Part of a small language model's weights.
Size: 13 layers, width 128, 2 heads of 64, MLP 512 tanh GELU, vocabulary 4993, 3.88M parameters.
Each number is 128 + 32 x the weight over its row's rms, rounded and kept within 0 to 255. Layers, rows and columns count from 0. The size above them is the row's rms in percent of the matrix's.

# layer 8 MLP up, 512x128, rms 0.206, rows 99-104, columns 0-127
size [103  98  96  94  96  95]
[[135 111  54 125 135 125 167 131 110  88 185 182 160 144 140 106 130 132 161 160  46 132 117 142 107 106 172  90 171 102 108  53  94 132 171 148 113 174 165 118 138 126 147 121 106 154  96 107 137  71  63 153 144 113 163 139 123 134  77 114 139 119 154 140 107  97 114  74 152 109 173  85 142 109 125 125 105 121 133  75  72 183  74 136  95 114 186 143 159  91 193 213 151  85 150 133 124 158 118 155 127 124 142 103 128 158 159 105 161 121 111 154 110 129 108  69 135 109 114  96 137  80 126 208 148 139 124  94]
 [146 121  85  98 144 160 138  35 115 152 127 139 174 130 117 137 106 106 130  74 133 145 127 152  59 123 134 123 161  72 131  93 117 110 176 197  92 161 106 129 159 149 160 105  77  79 137 152 141 119  87 240 112 166 164 135 104 121 173 171 113 137  96 105 170 165 132 141 136  92 158 111  98 156 137 128 136  96 151 149 136  78 163 134 207 151 153 150  74 173  86 124 120 170 125 152 108 171 134  91  99  87 128  88 109 148 156 106 131 186  97 124 125 194 159 131 174 138 103 135 124 137 177 118 139 143 112  99]
 [ 76  66 134 115 146 179  93 127 157 114 148 143 137 133 179 161  93 121 156 141 148 169 140 168 148 170  69 148 155 115 136  90 186 171 106 107 139  98 169 175 166  79 187  90 146 121 154 235 121  99 109 163  91 181  93 130 131 134 103 108 201 144 146 118 107 128 112 157 162 133 111 135 160 142 117  64 112 118 128 114  88 118 166 101 130 170 127 130 153 100 126  81 106 190 145  87 122  80 141 132 149 169 184 126 124 118 115  63 146  97  92 142  74 140 141 118 140  99  90 181  98 138  98 150 130 128  83 117]
 [101 147 135 145 126 123 140 121 109 105 167  88 136  81 151 133 154 102 146 112 131 139 138 192  82 137  82 180 127  94 144 167 151  89 196 174 147  85 171 117 129 149 169 136 141 107 117 112 138 100 108  94 142 121 122 110 161 109 135 124  75 118 129 152 155  62 103 114 209 156  95 141  91 189 141 148 144 187  74 127 153 158 167  94 148 105 127 183 140  78 102  99 129 142 149 153  96 147 157 121 130 106 186  55 155 164  80  89 117 140  72 108  85 157 148 113 104  89  74 189 134 114 197 103 121 176 118 115]
 [129 132 163 148 121  99 157 108 154 158  69 147 105 100  65  87 120 135 191 104 132 138 111 152 175 144 137 108 123  77 151  59 109 147 120  95 182 138 187 109 153 151 137 163 113 111 103 120 125 117 111 154 101 124 136 125  89 149  90 101 184 143 109 125 118 149 128 139  99 122 178 132 125 101 131 171 151 162 100 143 157 126 147 116 100 180 168 141  48 144 130 172 154 116  84  90  93 103 133 109 144  56 148  73 108  84 150 111 178 157 148 101  69  73 117  60  78 153 134  98 150 104 147  89 189 110  90  57]
 [119 104  85 132 125 159 102 112 186 128 148  76 116 124 148  92 103 128 132 162 124 109 129 142 114 142 140 143 136  93 136  97 131  65 155 125  77 121 133 131 187  70 153 108 148 153  83 103  69 153 150  82 115 105 158  73 163 147 106 124 102 188 148 145  96 185  62  90 218 100 120  74 127 146 134 118 175 146 112 165 107 156  79 134 141 134 125 116 128 189 157  20 139 140 146 153 104 161  91 122 113 181 150 131 114 119 129 120 128 108  26 121  96 139 101 120 126 107 154 133 141 102 157 126 100 112 175  87]]
# layer 8 MLP down (transposed), 512x128, rms 0.217, rows 99-103, columns 0-127
size [103  93  88  91  92]
[[176  79 134 115  95 182 109  69 144 113 157 124  94  92  99 125 174 130 125 130 123  81  99 198 118 119  96 138  75 151 144 116  89 167 120 171 130 106 120 162 148 136 122 124 137 106 141 167 185 118 151 196 195 128  96 162 108 142  87 110 148 166  76  80 168  85 112 103 100 114  91 140  96 128 139 119 121 143 100 204 154 109 188 143  83 126  91  71 110 154  49 110 143 157 163 107 141 125 139  98 109 134  86 139 103 132 141 101 152 144  92 133 134 100 132 171 178 122 193 140 107 153 201 122  69 104 141 142]
 [171  71  97 102 138 159 127  84 120 144 165 122 150 114 147 147 108 151 163  61 147 159 126 102 126 152  72 141  66 165 158 182 176 148 128 135 149  96 133 128 181  97 139 124 103 138  94 120 157 133  97 157 154 126 128 130  90  98 129 124 149 139 109 139 150 143 182 163 103 109 227 159 153 174 162 153 128 106  74 129 133 117 122 112 143 112 127  48 181 165 137 136 149 235 114 159 112  90 178  91 137 111 121 133  40 116 159 153 120  91 139  88 152 126 136 111 155 110 122 126 123 141 179 145  96 196  99 111]
 [191 134 183 116 130 125 180 186  79 126  74 128 108 124 107 173 148 132 102 118 167 125 124 119 103  97 143 103 127  85 135 147  30 135 142 160  68 123  37 157 124 157 119 162 111 117 131  20 110 133 135 157 119  95 134 106 108 140 108 137 120 146  71  87 128 150 129 102 161 146 145 132 137 108 130 141 128 123  73 141 141 154  45 151 169  62 184 136 129 129 117 159 109 116  77 148 196 151 120 125 124 126 112 121 155 123 148 156 116 186 152 132 177 129 125  93 122 121 181  85 142 113 139 102 160 168 144  83]
 [142 161 154 149 131  71  78 116 121 155  96 157  83 170 177  90  88 112 107 141 131 172 168  82 155  77 194 212  81 145 116  77 127  89  76 117 105 142 134 165 121 132 142 138  83 140 168 139  85 112 122  90 165 158  79 134 164 174 175 157 141 157 100 145 120 101 158 122 131  96 174  51 121 111  86 114 168  85 151  88  96 129 122 121 114 158 125 143 117 142 140  58  95 111 121 141 115 104 120 156 109  88 150 142 142  99  88  74 132 112 114 133  89  71 137 151 100  84 154 156 155  74 110  74 169 136 118 146]
 [141 149 156 141  97 145 115  99 182 137 173 106 116  50 180 148 133 153 149 171 125 131  85 195  90 104  55 159 119 161 147  98 144 117 113  96 120  73 156 131 146  86 163 105  86 117 134 125 135  87 124 162 193  74 137  97 134 132 120 123 114 120  96 113  60 114 139 167 163 142 190 159  87 119  98 152 134 150 128  79 180 127 137 128 141  84 101 110 121 162  81 145 106 129 135 119 163 171 172 129 174 182 100  67 124 150 133 134 143  88 121 115 157 174 152 121 128  96 185 128 141 112 203  94  98 102  93  62]]